config = dict(
    rope_base=14300.0,
    parallel_block=False,
    init='uniform',
    init_std_down=0.0,
    grad_clip=0.5,
)
Each number is 128 + 32 x the weight over its row's rms, rounded and kept within 0 to 255. Layers, rows and columns count from 0. Numbers have three digits each. The size before them is the row's rms in percent of the matrix's.

# down: layer 12 MLP down (transposed), 3200x640, rms 0.0336, rows 2486-2665, columns 608-639
# up: layer 12 MLP up, 3200x640, rms 0.0345, rows 2487-2666, columns 608-639
down2486 100:025152133182142106176166160119141154085138078112120105085150122182171115101117147119157181169159
up2487 112:120168097123110147103106090094156074134175128153111050128135116070118105207137125131155131115128
down2487 110:140191146086128139149164134121072096117158146127124168094139160183137138153156159171116110121018
up2488 119:174112119107224084091149163170131163133059086112149092120101141173110156151089167150078050079100
down2488 111:160102173176119086171077119109133141131132107112118143096120198187107144176121086201097142099089
up2489 105:155114149135094133131076159101167198104125166115168087117153116189156125182116116119152089183170
down2489 112:109162129142127169152126149191126128119102159172112154142123114138125131191112158136118040145103
up2490 114:100057118151144156128139088124134141106120094193096086105077197189165163160139118138146170065153
down2490 113:162130073149099170130093080109141129143095142172119145144166134149125170152175097103163142074131
up2491 102:165137119118140190115202162093158104107113185107118121139143120187073122162131159116151089145115
down2491 105:072135158114126121123143135147161119159153155134194118138151139158129069132089158193139038138191
up2492 099:168213126126132133161149130175134139232111176159100147096105110201140115129154114094108126112120
down2492 100:116154093116145145104161104168136120137116097181063133132187107186169102123096100121154170182106
up2493 082:176105120125124142123131161163121131132158132185148166114140167116163145070165174156139099145082
down2493 083:154120117142108200103126116125085201148125158081183142101103163148143132095153167144128159134125
up2494 092:088133130189124068110138040085143099112129145130160089137103140110082174132134091096110084120143
down2494 099:087164089108116111176165143092186086073155138056129114147130144115162067148146089143140158130112
up2495 079:101136088156128072139146192123105149094123124172124152180121160171136106228144114132099085128086
down2495 082:078105160127123115078142018141145200125124083113177029115130225088127108115056138110157159078105
up2496 095:131094130128139112120134168139102179164145165158139144125131116098133179181108112155125133176112
down2496 098:070132154099138085102120158153105160112123123142119090126180153127120066132153183082112141159137
up2497 095:087134162128083155077143131053154111101125129152139077116104106121122109135125117138095133153174
down2497 090:155170158066080096107129091151154107114139105168156129088076111119118171152198093136132090117114
up2498 085:106079120137090140168164170133151120154177185161146091158096137103122129148131117138149149121081
down2498 085:107123140134144126197114070093112142105126146136107097163179111100193131095124068119141123069098
up2499 085:157068105053104116133099163121135171156116164154116126173120103095169172129062167083175115107068
down2499 083:095194136150108122163135193146102089123142215140147117140136177143177141122090129098113144165113
up2500 085:098104142152119172154118094136152061088120109141199147096117179160142118106125146084153144159166
down2500 085:173170094117131170137144106168132130137141089122058131108154224132064155145106068063115126192178
up2501 101:130141080140144101119118195171118152065142137158117129087118120101119086127144122126164108149141
down2501 101:203113140133155120157143130132097095158167062104026133121107122133106098094069138146145050131148
up2502 096:159108137164153093099185148116120124120110154124102148127142111109173137103116109135126146116130
down2502 098:165171184132140147127129121121119147120115235128081104106126145183156111164143132100124162024106
up2503 093:117108134184144185170104164186130135136142127079143125194098188144166154134146160129139124148145
down2503 094:123134134156163126137102132111168162168105138099144123088113105115111102175081140120197113115057
up2504 095:151066159143129145095094131086134134123127119144137071113170174113107145147140116149119110145143
down2504 093:145104133110144161114143084146079107156102121058166133145123139147126148166096143128092092095097
up2505 107:190091158125082150100087184112159101128118166089166146156109147151097182119088092089146088101088
down2505 104:133117166138086110127132114124125138058104067087109151108123110130098088135045159139122142076102
up2506 104:154148103160121102083154158091118117132143117126149116182139078114158113119121170109067147112120
down2506 100:123105148155135086125139105127106169130160152138147159131186073156109161124122121132084114144088
up2507 105:178076184156139101144129148116131146138107163163131171087125149154204132100125115141092163115051
down2507 111:112099105102124084135100167193117165123150116154081165076122127149063134124106135143168152191110
up2508 092:175128097102137138106193169037091131157139165119069159138144148163154157145167132180075137098130
down2508 087:122143121109133145107140114141106092097126173098129136144138121140115121107159077117092175108127
up2509 100:081112128147107093070108095124039119124128170160081094094092096091105136128095108100135090164136
down2509 090:162156151128109156159111159063084132138123122138171134106118124122136102080078104104175105147081
up2510 096:140187156085081160102085117094203094171110107089089192154095026127102118133142177110140100130099
down2510 098:121138142129127119121152164052138110111160104116156130125153153194145129095149080094107124082174
up2511 098:122158149095147110136080126094114170115153154106156109108128112159099157167106106151128148156175
down2511 100:136144133112087157084129085145135163116126179129165147100138154221098146115148170135191103176167
up2512 122:152136069070146152121100079117130102168125156142136083104133163145122112208161165129091172178137
down2512 117:169136177108116129134146100130141104043092094110123078130165093161096147137135153177127134145177
up2513 116:143103146167114136148129183075126183139109138116157143162175121059115099172134114143066184138093
down2513 118:156071184091140110159139140109162155155125119083145150108103076107174170114136146067149146115159
up2514 113:158135099087151086130104152157138130156053120115107102127093178099158141088078160160150098110165
down2514 121:158169073105198081095185093132141106198104096137155118113132110119129133047118162169121118132135
up2515 080:132201121138156108129172090149126153152178134156143122097126096106070130057107114124156124086194
down2515 074:136203116106120132107127141150094111146117206150152129149164098137078137138050168176104108134157
up2516 085:133136127155180085137089122066188171087108157137079092169109150095124176073166112117097128137113
down2516 079:110101133089121172130123120130069065109128115092078123128138164116135125116081113200120121176127
up2517 110:173134083157103103148113139092144168130113103147151103082094144091056154131159151122068091105111
down2517 111:171130135116139123100088155101145193108105161140154131139145069149176150136161117108127155143114
up2518 097:150075112177138151136104061141137145054155111071153159114100166113102061119110164159127163134119
down2518 101:168102080144109171169126155147134091149067060070119152170142140128121079128145120153141083111128
up2519 096:126066131146123189118145135134108095096125093138123156095098123159107136114119120028106112121136
down2519 095:092160077077068098081155189113130145130056119164138154154080139163105105124142133129126111121156
up2520 110:165141143153095149172119147111187074066128138117159115133142135074182121100129115182118145178100
down2520 113:141208190095109101192091170131143074147161128109129105078035102135155139129080121070157093106139
up2521 110:086125093118129132123104136099113134124098136164139145148159119128126166126149088157068116161149
down2521 108:140190185095137064147091093157135191151119163137146154080085131147112159136135163120169088156121
up2522 090:140109155119154144127164110130147109089110115122159127120114105144157089168156123169159197121170
down2522 089:107161168148126127100106172149199110118174167140178113110152091113162112097172160144122131094148
up2523 102:176109049143100139129133184147137095134080123134133082131111138117139138207125143097100184116089
down2523 102:133142187112121148096155046060143108097090129092107107163134127132119129145090150144114091191132
up2524 092:153111152119117090138162108130163174169171178122109090172174119148126182129140072150101155148153
down2524 096:086146064096114133100168147129135160116085105184169108206184161106115146140101103126118078143114
up2525 088:158156119110148131105105155096148135155088148131164104167125121144092103070118150118066135143127
down2525 088:152148163113067121113161154135103157241147142154116167177068148125118127164109148132169107068137
up2526 123:139117150141144105144132149159160109143135121120164096150121108119105080177158130121095103146141
down2526 124:079161148068161172113159171059126083100146118119144061102104154114169095150072151148092088122135
up2527 098:191163095150130103128151136142109144143137135121098121130171146111176115120117140090119124164078
down2527 102:085128136110134129112039131101091096085160158117130138192039112120137203107114189128136089106208
up2528 098:177131086150138149123145126139097079102178131108107153101142161161160152116143075106125132098154
down2528 097:113109078145143104131139147134124110110095090133104129116191146150071125134173127147152173093058
up2529 111:123076131171110129113072146157130149121138165125170216187173163076102087097123124093136126113206
down2529 110:150126047154167154091186128081139163179132091093133066140135105135126124144166135140129146076185
up2530 096:127119142162162125173128092075136069134132042133127059096182137107081119139143149137107137065152
down2530 100:125132137127065139155156060188082100174133086121146057144120116165101109073150112168157178111129
up2531 097:104140156129070120158124147114119137142103111125147142045133120173116139109154036124165144151117
down2531 100:144053073112168131121140073135135131157141147116095126115086156186156084126120092145071144127176
up2532 096:170160085101143126141153185135149088146127166135077122173140154124135139073091141135150091163122
down2532 102:114082134158125111233165175147122107055151121097138089110114107097150162118124100137156166149138
up2533 098:102101145142144109097158156128123157168160211106102128107108134156115176095118143140148184125110
down2533 093:128143126147140153050134214180122202115138139085083130134185180115101085086155093082083131203089
up2534 085:179167122168149059068079148074143143089115143198130156124170131155077175195091128136090099139180
down2534 087:160166135076128088103092132130146122115121174174116133091080167077103137185085121162101113115125
up2535 093:113141067139201151136127181158171142173102160118148127088074132153141119149069127117185132061116
down2535 097:135101110106112129100141122162167121062073125130102095144146111137135125102115130181167190097177
up2536 107:138122019173129139097145118124107100128095143131152192145143102094131099078148105185123111102084
down2536 105:154089151140126115092155140109066111133124144163158128195142124126118194150103097153168089156105
up2537 085:112047105148191126164116144118155116153122100155145109104114116108124073071169108127223155150105
down2537 083:113143128158103161183084131099132129144145182096157123095083104128184095162059172161144181120130
up2538 101:118152105157104061120104126114105128097118157075088091127188062122154134112123098149134072188116
down2538 098:118059127157120183097115134121118122156102105178116074112125116083135161145116154147132129166126
up2539 098:138121129174124163193097079137144138141158115178169088168160102099100126101171178207077116095110
down2539 096:164148108127139164096123121101171159121094118066080132104093101150165110130088157155121121124183
up2540 110:173169168130084182034135075150175086119078048120121156162111121136110144071126129154047127184147
down2540 106:119112175100092128066166164130153157126126103181177133079125143164103120136063166163122149123148
up2541 113:225193111117119117118152110100139101151123122157177106145140176087104153166114064106115134127095
down2541 104:085130143123139147104114103146107151083175100129086136159145184134095139163070144127083116121120
up2542 094:149064126176149181126114132180117171104126091135059189149153139157082140131182131158111137142106
down2542 090:119137075127121117104133112184140172113145135134126099132140131140169108065087196081166101116120
up2543 106:065160192127077132161093162145123149087141155125160143114154136127128171176094144142163082185136
down2543 111:085094164129143152107075097147147126118143146151139123157103137177160174086143122110114155127140
up2544 096:132164152156145100082113151092143138109119110134083109079155078133092105098150133110127140167131
down2544 106:122196103100120084108156120122078134146122083105085101143183090145139168150122182088105158133096
up2545 086:097103128158089135107126105174083140169140193148103140085203104101096115103156220147117088120080
down2545 080:137121147163140117090150150131151097150167159104117114077172142146094135078145142104109140097070
up2546 106:152098097109138155147096115083125094111138184105169102117103116075151138107153129134104062090140
down2546 112:153072080115089144109112106117160096092111119132095109087105135115133126133140092118121092165127
up2547 110:191172200120158158158158129139096133138164138123044071159111150124137081112147115165090104096145
down2547 107:123087135090158086110122091171166157125145158099073136088135107082160148131187083120171095114082
up2548 088:121140109145151142150120099168218092177091157148073123165083108107127107121127125128144117095114
down2548 091:169077148144073163090090150155138179127042079131183158128084069135101158144121111072164123108159
up2549 106:174143110141051154102122091154099128143109101111096098193115173131155143093138099099139144169056
down2549 104:167214153192080110130151169153151137116162165099128119190151070151188129176153125106105114090130
up2550 105:107129074095134127176154100148132137113157100113116089074151101127154171166114152141109122127187
down2550 102:125087160035166125080142101121148183093139189197111137093095104077115141110116114138183107093171
up2551 103:146155113148140131174119041184143105087147114149114120173095101089185205167091142086117111130106
down2551 105:185135184109132125152179129137135098135133183092128095172092089143149126106139150093121091171121
up2552 105:146103082081135100126110141167179151087176081176160138107186094074133149186104109147076134106114
down2552 115:151076154166102121196121045157113190117080133151125080116159160135084179076193130124044100145084
up2553 110:197148134147116116130138132108149168181210155117146086145153145115102135143153106116132076115114
down2553 108:119146122140130144110132145131180168084127136156127139138141153147112154164075125123106144108128
up2554 081:117124126108160121100157162112180093139162143135094123126177129104172154100111095055192140136106
down2554 082:124178128143133105143141072117106056154147144086134098132100154090153168183135158141149119131137
up2555 106:143117182091133076110109092068158138154151119133125097127138098128098145154162148125122133117114
down2555 105:189154082109130138132170141127158141101123133089126114105174151106131063122090136095164088116134
up2556 096:112150144139132110070086064101108084131123108103078169067139063102147103155136176166121094130123
down2556 094:082103179133092183127130091168122127148135092096155080172175089210091123136129090091128176188093
up2557 093:073129146081119122153100121195096100117121149177114118085130161102143117118116092132120155091091
down2557 091:160161124143090137118112094151169155142140123184116084084147097201197123150143119111173111148132
up2558 102:152151134138056156120135094123144091150121139138097167091141069107094144143140166118113132123134
down2558 092:102126131132088134192121156169101131133135142098099092084174164121128130075102159121129113147140
up2559 102:124163170078133088067122091079139157145113067145104105084081050120139141157143170122140167160190
down2559 106:097153073071120073134128198136107074110113118167129182160167131128104068117116136160136222138141
up2560 087:194130131203106105185143075162155150154090167114105172154056155172118134161156129127104132062071
down2560 087:132139082147116088152135119090121036106146106112107108088146066142152124109152123068184115177155
up2561 102:145150158175142124137137149126141107151160139121151146106162084132142119179170139191136143138165
down2561 099:102151086121095083127111129135158132167124104154196126135125153166114091101115130137163123087079
up2562 106:103150149128107150062141110141106141141187157118122097186134115129089147148104154109043120176069
down2562 106:111157161156089070101195088151121106142165105195135177122122107120143164101133174078163122130090
up2563 092:133092077051180148148177138116155175101086173107142106120121102105118154105145143190122108151077
down2563 087:104119087116131145088145137115073098125129163241144107126080153112111111089091111168157181147138
up2564 102:111174086175106097136196189116111132184135117117108178132098207133166213100114177146155174135195
down2564 099:168131154072111094122150099146071144116068129160145143092157134106127156168049138124175171088146
up2565 106:149159129136149103104111147120108128125078089147136135113137170133173090148126114151142123160157
down2565 104:106130070114122095164121134084127123159122088070166153107166070157202119124144108203129128154087
up2566 104:173151121131161062115097116173187157096134110123128172151156145063109149173170135144095106102142
down2566 110:117154157146130112110152080137141044143196103115081134129160108156132186110070163121061114103159
up2567 107:149156142104078111141137090178119126119088126157131110146122132123170200116098136154081108139155
down2567 104:078087077127102148110145133183168138104129125092189122127163144123139128174152139157099078086130
up2568 113:123161167159119111152105109159125086157079103151103127125140146204135082105133136200099146158081
down2568 121:181156093177104122167094149097187133049119111145169093116081120147078143145089079130110046103151
up2569 098:133158137092153104107088143166171147093162134113171139111111137155174110175155110139094124137130
down2569 099:144143121099154137083124114120176090130130118117051153100113104112127101114112108123117143103137
up2570 109:111099151132108088145157129101115074126132150078176152152127142134072122100093080150145090145127
down2570 108:160136092133099149110168133073125151144153164132186159135092084126132101150005069136114158136129
up2571 102:109142133111092048170110128159127142107121119121106144116102150110142147146095180167170092155164
down2571 102:127160153111074148167129099108080174064108139107089103209147150095126102141168102105121120130147
up2572 080:081142074141135100120112098129069128180104101141106058118085138112145128139129085173160152089130
down2572 075:144114146122081152122116165147149112164208162175134062089090156125066135143094162162110064123128
up2573 107:119106134180147136167119084087121177129100092147115193116079124092169140168157113115136134106131
down2573 106:108085130151154124133050166078179168158139076145150069096160127162073154108094159142144106082096
up2574 101:154134078100113104146143128096089118081106130099118075147113104128072125121103145067053104129100
down2574 109:193150071108106176146124139172139091087140024135116114133142113071152121160128146194101161124091
up2575 109:160048117083136168146088150115117146103137153125118125079157124089112100128154098167176186113162
down2575 103:167105116079188132122096113123166149078207163080160103170121133078069122116097152103157149129121
up2576 100:134172202170111184100100060103130178093163117111123168149152085090125123128149122123175160159148
down2576 100:156118188085125109157157115159074136122189125150117133118109126047093175115156127153136177107102
up2577 099:165124156161052125147139148134124147125101105166115101112125117126089098187147122145145138111117
down2577 095:103130122158113086110027106099050198169117146116092135095072122123128121130161136107106120108148
up2578 087:072107096084084146146095150074157125139144112104155083101140113160069187153111110136147121090166
down2578 087:127152073126111150118162104089124138099197088115106115148118123050128115138061144096139085128193
up2579 095:149085094152114069172148159111121116154095110114151043202087107155080170113091125115104106166087
down2579 095:150120098134112084136182221127144130127123142142118170120123137097124157141110118142169179136168
up2580 103:106129137161147153105121119127101138165141113079127143170128159150126127155121104050134128147090
down2580 130:143152104111102102106087122153126172149138141176100092110086097126131128141164129167159120204100
up2581 077:113169169116118105069169105112160122112169077110119097156068100136149119127120120135108154137138
down2581 075:152092156119097072133159100243109150091172144110160172112139071108148159209151078178139105161174
up2582 091:101130172099179149130120129116131164075100064125116164142090145133132137087164130130142147056079
down2582 090:149142169103132106073101140136090089110096131166133152075131106135150162129150150135200152167140
up2583 106:151165187157194101130160131098079091138107127161129144141129088130163098112115145102142144105181
down2583 100:143170168133175150132106148107083171159141095098141119146131068154105120088071154096096138122138
up2584 095:098116097090119177183075141108109154120123147123165104153121143083122119077118121136127140143155
down2584 099:206135126105081129212216126164152112125118125172167097103108111071141163089094187094152113148127
up2585 100:201081136166118116129139123101110144088131108112091169110157146124068087143112117077080177097145
down2585 100:147151061140083132167146134145142130119162119134063082124156138139087098076102128054162133091111
up2586 093:097173098168112152100127138169097077132102092125197116126150106118163173141095088151116058150134
down2586 100:124122126100095146150153109119124176130095152152082111157103158168092105160099143120137137113093
up2587 083:117096128098145190099116135100119098136187147142155094089139149169103155165115176053127111089093
down2587 077:210114115122079165094105139155121182105106117175158154121126109105128101099104139125102086094080
up2588 095:160113157135053149153097121075145154089125110118139184121118190182121153137095067116098164109122
down2588 097:078116113177121100111161112159073087088132157136154177119130131163108095153136126080128090102091
up2589 099:163131121174134140111177129087154126128121107118148217112124126173143102133071100096071135116124
down2589 093:114032150197141138144110130096130134121136091144110154046105130152178092153182109133122127119123
up2590 080:120132109131150084095142139118112193174110110164156174118102144102068101141133165161144120126161
down2590 076:124106121094169138122140164189105103086158085145141163133091139175129121118106130138119126123154
up2591 099:123178140114105139144082092133113126080149109131146145155095118167089127097100100176109078171155
down2591 105:138136191087058070138104134069096129097021137136147158129077119152101087069122147096128129073199
up2592 104:103165160099111135100161148106105128088150112150151108046107142100170105093090148136141130128135
down2592 107:105141149114103153144117158097088126160162142099138123088171130162192130132112140090118107152139
up2593 108:162105129106133110078096162116117101048129138147113157158129184149126066116134134150178136130105
down2593 113:070182115114148087107143161096107123111074109127116115109134126128086082126076119120077041150161
up2594 099:116124167149162143152134145136141191100075120123150091099085106058096075132116094136097126136123
down2594 105:147157140093177078083152115106103096115125134162152099187126150093120110125111157105143141145173
up2595 091:151113110186113090123166128101073127208149127127120153080136147143147119141128138163173109173159
down2595 089:192071149129138118083103083103121099123197125163174190161140171177090133104167103146104172167150
up2596 102:112105089121176092111164096091124157151119095150122173156133116094146127159125159130084149115135
down2596 101:129135127127170076107159107058173137126151178208068128052127107099125076091139102154117143142123
up2597 118:071099103188076103165114153102165094110149141115214104157122165139139100162160157119134102110102
down2597 116:133112157121117124135181156089067097134173153084155107032110104125122153111171160120118121163123
up2598 089:116112116130106105115121141116067158084181135073155100134088179137154142099107084114123109130086
down2598 092:103162093166121138209143143117112150122115106127185135103184073101139121155071108076118126123111
up2599 106:113124150162079162182124093091099135160126139144160082126156077108084130075094116139154160095136
down2599 096:078133133107159171090149090139064138161135162125122095128141129158153129148124133078075171155124
up2600 107:118168134086104122086130086205133117195163141152143114115134074144157093172093133139095138160113
down2600 106:084150115111099138126162103064146154143058146106132141148117110156161159100182149111121094116120
up2601 125:123111132131092147176120121121090102157122170142183139154139176132114101175110117075124101065137
down2601 122:176186157088074173086124123188093103162092120100143121113122120170153143138146200104129136107132
up2602 110:088141127131108111134137062103075155119132179162107141108147082061118086136123162140122110084091
down2602 107:122132096078162090077141133122132104143159156088143171142068058051112106076073113128099159154097
up2603 096:123116140157152117152126151106078147090119116183168130106088109109162090155127129084189088090119
down2603 102:111117111138132134172109126142129107131078138145123097098140121117138149153085098161139171091076
up2604 094:083113105173114079123183092116134070200107109119126115165176121137088131129154107111130149128095
down2604 096:075119140104177165115110135143176093076125100129152150156116123143113133113082102046084145116105
up2605 108:173174158110131152160160079114116063109174107090131099138139099067098119129212099118042174112191
down2605 117:162132127071113120086130131128141103121154150148120142167126109083105114111106140093173120094150
up2606 106:101097129099133189111130106152163177136148109126118139190154117101082139110105078126106148161151
down2606 101:089065153102123168131120097099187146165171105159180190156066137090119141164122143094059160116103
up2607 090:070091179188107130152136132092074073126126106159100107106133136102129137078143093097140159091126
down2607 083:120123148140147182147159107158086093151130109150051146122138116105136120148107089141084162086051
up2608 091:072149121104108150103092119118189126103119121179054146118128142210080200149129123131074100159140
down2608 087:149237123109177126113150179122169197120082104147145138113155134169121168082123141123110125137091
up2609 090:166120157098133147066117098130128141126129106056177135166104165117140143136121125122117098094100
down2609 085:123139157170169131154132111101136135150132115097139162089116104115065192139144156124113099091112
up2610 108:139109120155197131160111161059143118130103117089106222157100164134054078101093181175163158127154
down2610 098:119114069163097142126087151123181168078161131118126206134135143068109118200103074161092101095170
up2611 077:147106133141129100133115114168077112153136156118154102144142165127131131109153074090110130135101
down2611 082:141100154081160073152122170129155049155085143099145128167089113133182136110187082119100130079169
up2612 095:144094106112112151120123169177168144107113138119161101214071108075083118158091130126125180152142
down2612 099:089150147131184064179181151122102156154158163179169151140146146178169090079147155130141095160135
up2613 094:119130151090162118092114098109185083107155105212121127130134162175092061105147119119050149074191
down2613 096:127131116153119105156157143148134110142176160126161104110126142073110128151155126133147136126146
up2614 102:141162115136094104160189167115166143147092176115141112157101063149131047100130122143124108101171
down2614 099:107087151188133147147110149138142118109133158172096142131069191126143145184126146058128121131140
up2615 098:122153125127099089104146109131126058134142093150129100117142097144162163120169088141158162146116
down2615 108:088177149108143119095134122127111109139110099173147147065116135144120140162124124124122145118141
up2616 079:170106108142122087101166102126202124121142130163113119168040172105116134100110112091119079145147
down2616 081:118148168186104066154103140090116086157137116119091133146102143122147136144092167110127125077154
up2617 115:066138107058104177153109099155116106145144094075154113106172098153118142155106146154118103072138
down2617 123:097130120102145124076114140110200046139176115125102139117070187141111085121109108063100176136144
up2618 093:068125155172154112136145144090111145176119112148125102076096081131111142122177134169131109096147
down2618 093:133117127149073124087128152131142090139158081118152077082124117135091117130134098161170104158108
up2619 084:169181105205141133126125122083108143109184096116138112124090076146177148118114128143133055153092
down2619 085:124119132153126179084145149144121168185143107166043140131189113069150116154127158161170155083119
up2620 112:195154131130129172150134076145144077116176155134132103151091174142125153051075165184151124093186
down2620 108:136148180142061132165070074105139178090186110106141145140111084105097118184099121175076128138110
up2621 107:094119105106163146176133076184140146045168132115104180104119141086109080092097099113144143153134
down2621 100:218112062157090092135061090112135168116112104185147131081133126172149136097081067096081142064077
up2622 097:122084140141110175127164144096159076107117122123067192127076127106053145126119220104152154180153
down2622 099:126118091139133136125100156140158163117136126097066110110153137124110159125072158126134127100141
up2623 109:182108166118160089099101176074131154122158158137121115189140127127099105126079114177133132113178
down2623 109:137148086087113161128140120138155112150072125156133086159140130099125104117122140150137134131111
up2624 099:127075099130141047116112135171102103170146123132155136041109112152153150068188157156097078143170
down2624 097:128176160111119115172203122148114166079156092133112066105123118105140176100108094079129108096131
up2625 085:156071172093125093154164110091152148139148127099075122098150154127139124129098145194102096126147
down2625 084:088163208136112097167140174136117120133121120188142165178150116148094110164108103110115111109129
up2626 083:157114108196138133161106101128127149157159133150125142093121118103131081113178104120090072117065
down2626 089:078139178188142102111120140171126162086108123179104155130119085113152147039141110155115115165149
up2627 100:094095144105063086146083151053113158166186134074078157117080133141133129133095103084085118201133
down2627 107:163127234159110150094126150157054168165143151070149220157069131087121192119055148185099150130120
up2628 093:183184109190114096112133160130106125196131131069174102149131083133136155131111125112124154139070
down2628 095:188148111112125093107178148129159155158141152140184166103126121097164147130158142067171105135182
up2629 072:128138143083150183108130110177137092079135157109192101171143124119093153084138103159152104097086
down2629 069:150161163129127117138136091121127090107137119124140113145167147099144154148072150076163126113116
up2630 114:134181137121162136118176126142092096061141095138148085165100157161067133155138150093171069140172
down2630 099:084168165131098103122126137130123108181098107152128133110155118158199103160176141181127156099133
up2631 101:149116114158165141108122183084126111153126053121093126157113144169143145145129179116099118119116
down2631 096:144176074118209083108183108144107093114150150165092133097131178138057109129069137167064117154102
up2632 098:127151095169094126113110135123119147167150176196106110169131145140141156173150148153167124121114
down2632 094:162083143133202113177122169199117118192068159094120124186135154109138147160168074096146164131081
up2633 113:114124125115088119072102177148152110142163113157114110115166157183119140124177118110105154121135
down2633 121:083031100128179120156111188093125132130189157125098100121111106102137108154120170151165040126081
up2634 100:109109162112126122119122152183142173128063120130153088170087119203083108111143154124150095200199
down2634 107:106077090155163126156094113131094124106081128112115108148139147163081139125113131148107160059081
up2635 096:142116102148108152155050045120150136103136115127108147088098164153140095174177138130201184155134
down2635 094:118122118041136104097133174125111125176151145102130103113139116066127135138134136145134150153067
up2636 096:194152106101135130048132159138174146168161144125144164164095140092101146102147129168054152150065
down2636 093:136163190093112153106122108125112170152089119091140123144077121113122114122117104066184115078133
up2637 093:153212154110119093134147109148156151121103062154160190120189104099169136161163156168117183146139
down2637 095:145098089088149118154121119115158111176153176195126144140135224099142162175116081111103106126188
up2638 089:136136139134123082093122125127163105109076205104125146116088111039126078118120152164044137083083
down2638 086:108128216164126082156153118075131184165099136117153164151131126132062174082117160105143141043086
up2639 097:104133126110070186084077099128137120138154146104184119132133109092111160121106131159148131133068
down2639 095:093070117205154091126214168059135085153113115123078105178154178169135099104087148091190143173078
up2640 109:129103186159106177081121138147118106138092133120108164215160157182166118155114139141108100124161
down2640 108:112096098151134145145147130130058120129134120107098096152131135110134140137149115106172119108146
up2641 082:132082079156133154085173067150148099160120151113123126069177103174153158142078081148110126117121
down2641 080:123105112069206109102139131153078075126122160133101145120126143042137132113130159164128175161149
up2642 109:158069172127099119109132122149137122140146126164113113117125119142128175096175069133144191076083
down2642 102:161118097157131131120115148172107145161158169162130197079073119146133185184147143155147099135131
up2643 089:173129153104099157090090071111093107100077165189115144107125077132125138170145080099136143144130
down2643 088:107087148127136153167085121165147096171144103142099167118085100145149138096127116029155136165075
up2644 100:148093147209105153118151137097147119110105143099132174129107123196154176192142126186143128066071
down2644 096:112113141138129158135136058166106145176096163145105098109152106095088149140145113108134113136137
up2645 091:143111125163213100132134150091110091150086124160137147167046098071109141118153147120125079069195
down2645 088:154165123179183127119136113127111154144151122093063120125185048109206150088109167054179140168084
up2646 108:158130105125056130141104084064112153097094163117137103197150172086121126131130098123099104120117
down2646 114:127119179126197111099098100076097106132113155073080112144123115114163072168089123121079149071115
up2647 090:096150081164124160157168199076160139111194164088135135208066149108134133135117154095119140115141
down2647 090:081109070132171100176137134134169063136134085092111124121096082108121131134099096139131145119123
up2648 101:141142175131186088140130042084123161099133117119092158144135163149131111093121159110167137095080
down2648 102:113138103067118142126108113154146150131132106107122103118128178107212099153104097080120208180143
up2649 110:087145125144102082167096125111070159128175176139209097141120129187104097109133120126151074128128
down2649 110:174103163068162099132099099134100122116139131116190103135166121120104057158136171088113072121118
up2650 081:035133118178120149157090100161145071123074136147166156160147145166131126134079158114119111138170
down2650 079:104107148164090154121112153172124090143075085169194171146130133158158085090187163121101132145091
up2651 094:157112176092133101080131100085116146150159165080113114138127112104165112133097159141119091020117
down2651 096:127091129146112160154135175126122123113127123107190117168146145085051106159168133103070131150114
up2652 096:114149126129080144110135127103166141137153152132116118106143063077085145108116093118117109139111
down2652 097:164124139145162134139144071117133095075148103207118037126144125162157174147174139164090096186154
up2653 096:111127127135093164124111121121160139171156176137094129103128111145161158137206072139125160102128
down2653 091:144102101111142141165164204209181152135096137121139110132190116128094113126144146177117101100135
up2654 090:178147158115115147124161140156142126149129089128080120149137056110155133145118117160100162169102
down2654 086:145128102155180151113110184127162149127121091132190097115090127174147147168147169130164126153119
up2655 114:165119153147106140111145143161137074132147115122100146106099165146171119126147132103144087133168
down2655 104:164093114153121119145079096105097159155134180147142152128090122139121120092108195130128102133103
up2656 098:173076142146157173124072141128134089173161102090150210165138146112128172102103082114153140130127
down2656 096:115124138156146126141114097155107154129100098125127158099115115151066138100121119150154186147152
up2657 103:161159163145167136143118133145192161182089107111146109126135074087150168077210161128108121111161
down2657 104:159132108145153131111121154167155144155089128122124083087104111148112121205077131161121166129165
up2658 089:178083156135107131170097133053100141192125072162145112153093071120107066131122131113127099153142
down2658 092:113152123190178109159044116093132150206063096108081131066133141097121085109132172151136161129211
up2659 095:110187138139076105105176143106212116160189133151107098093107122116094153103093080089143156154056
down2659 095:184115113131187122113101166126121067114060133080167128084157132113132120192115113131177109140107
up2660 106:162072141157098104149106125106113131129114172089134090076147051126013117090135136146117119144070
down2660 111:111142117144104145129137147094129105107091145092129151120104099114140107101161108102117070125135
up2661 097:140130099104165043104077128124178102190157150149156108140116106139113122128104142132185109105116
down2661 099:166113077092144131090117168152121145101065072088138093164141166083216111123101165129103106125151
up2662 088:150128072124124129131141087141120144131134161105159111134081113208100147096107101121149102122180
down2662 087:126113128115164127102178084106120101134099077106177090117158119167096159127154118109080065116118
up2663 098:135081150111193101153156098145114216147099065135111140125178198124121100155210145146163116122120
down2663 095:128105110092205143112128143136149109120118149153198137121124172152159142086206100140144163118147
up2664 107:172167154107162102115107133122112130111152073121182108082126124107136119110114103130135112136144
down2664 117:133173141138176102086109133083114157165115077112088078124149146157161169093119140138126122148091
up2665 091:131103112086140135183139151100113127125101078093135193095102160125114150115174178171165174104067
down2665 094:146174109113178152212166162074116137124157110118113187100141118170061103127111153208139151156170
up2666 100:169110184124166104135065111144130058176105118157069158138173159078131194140158116137078108119146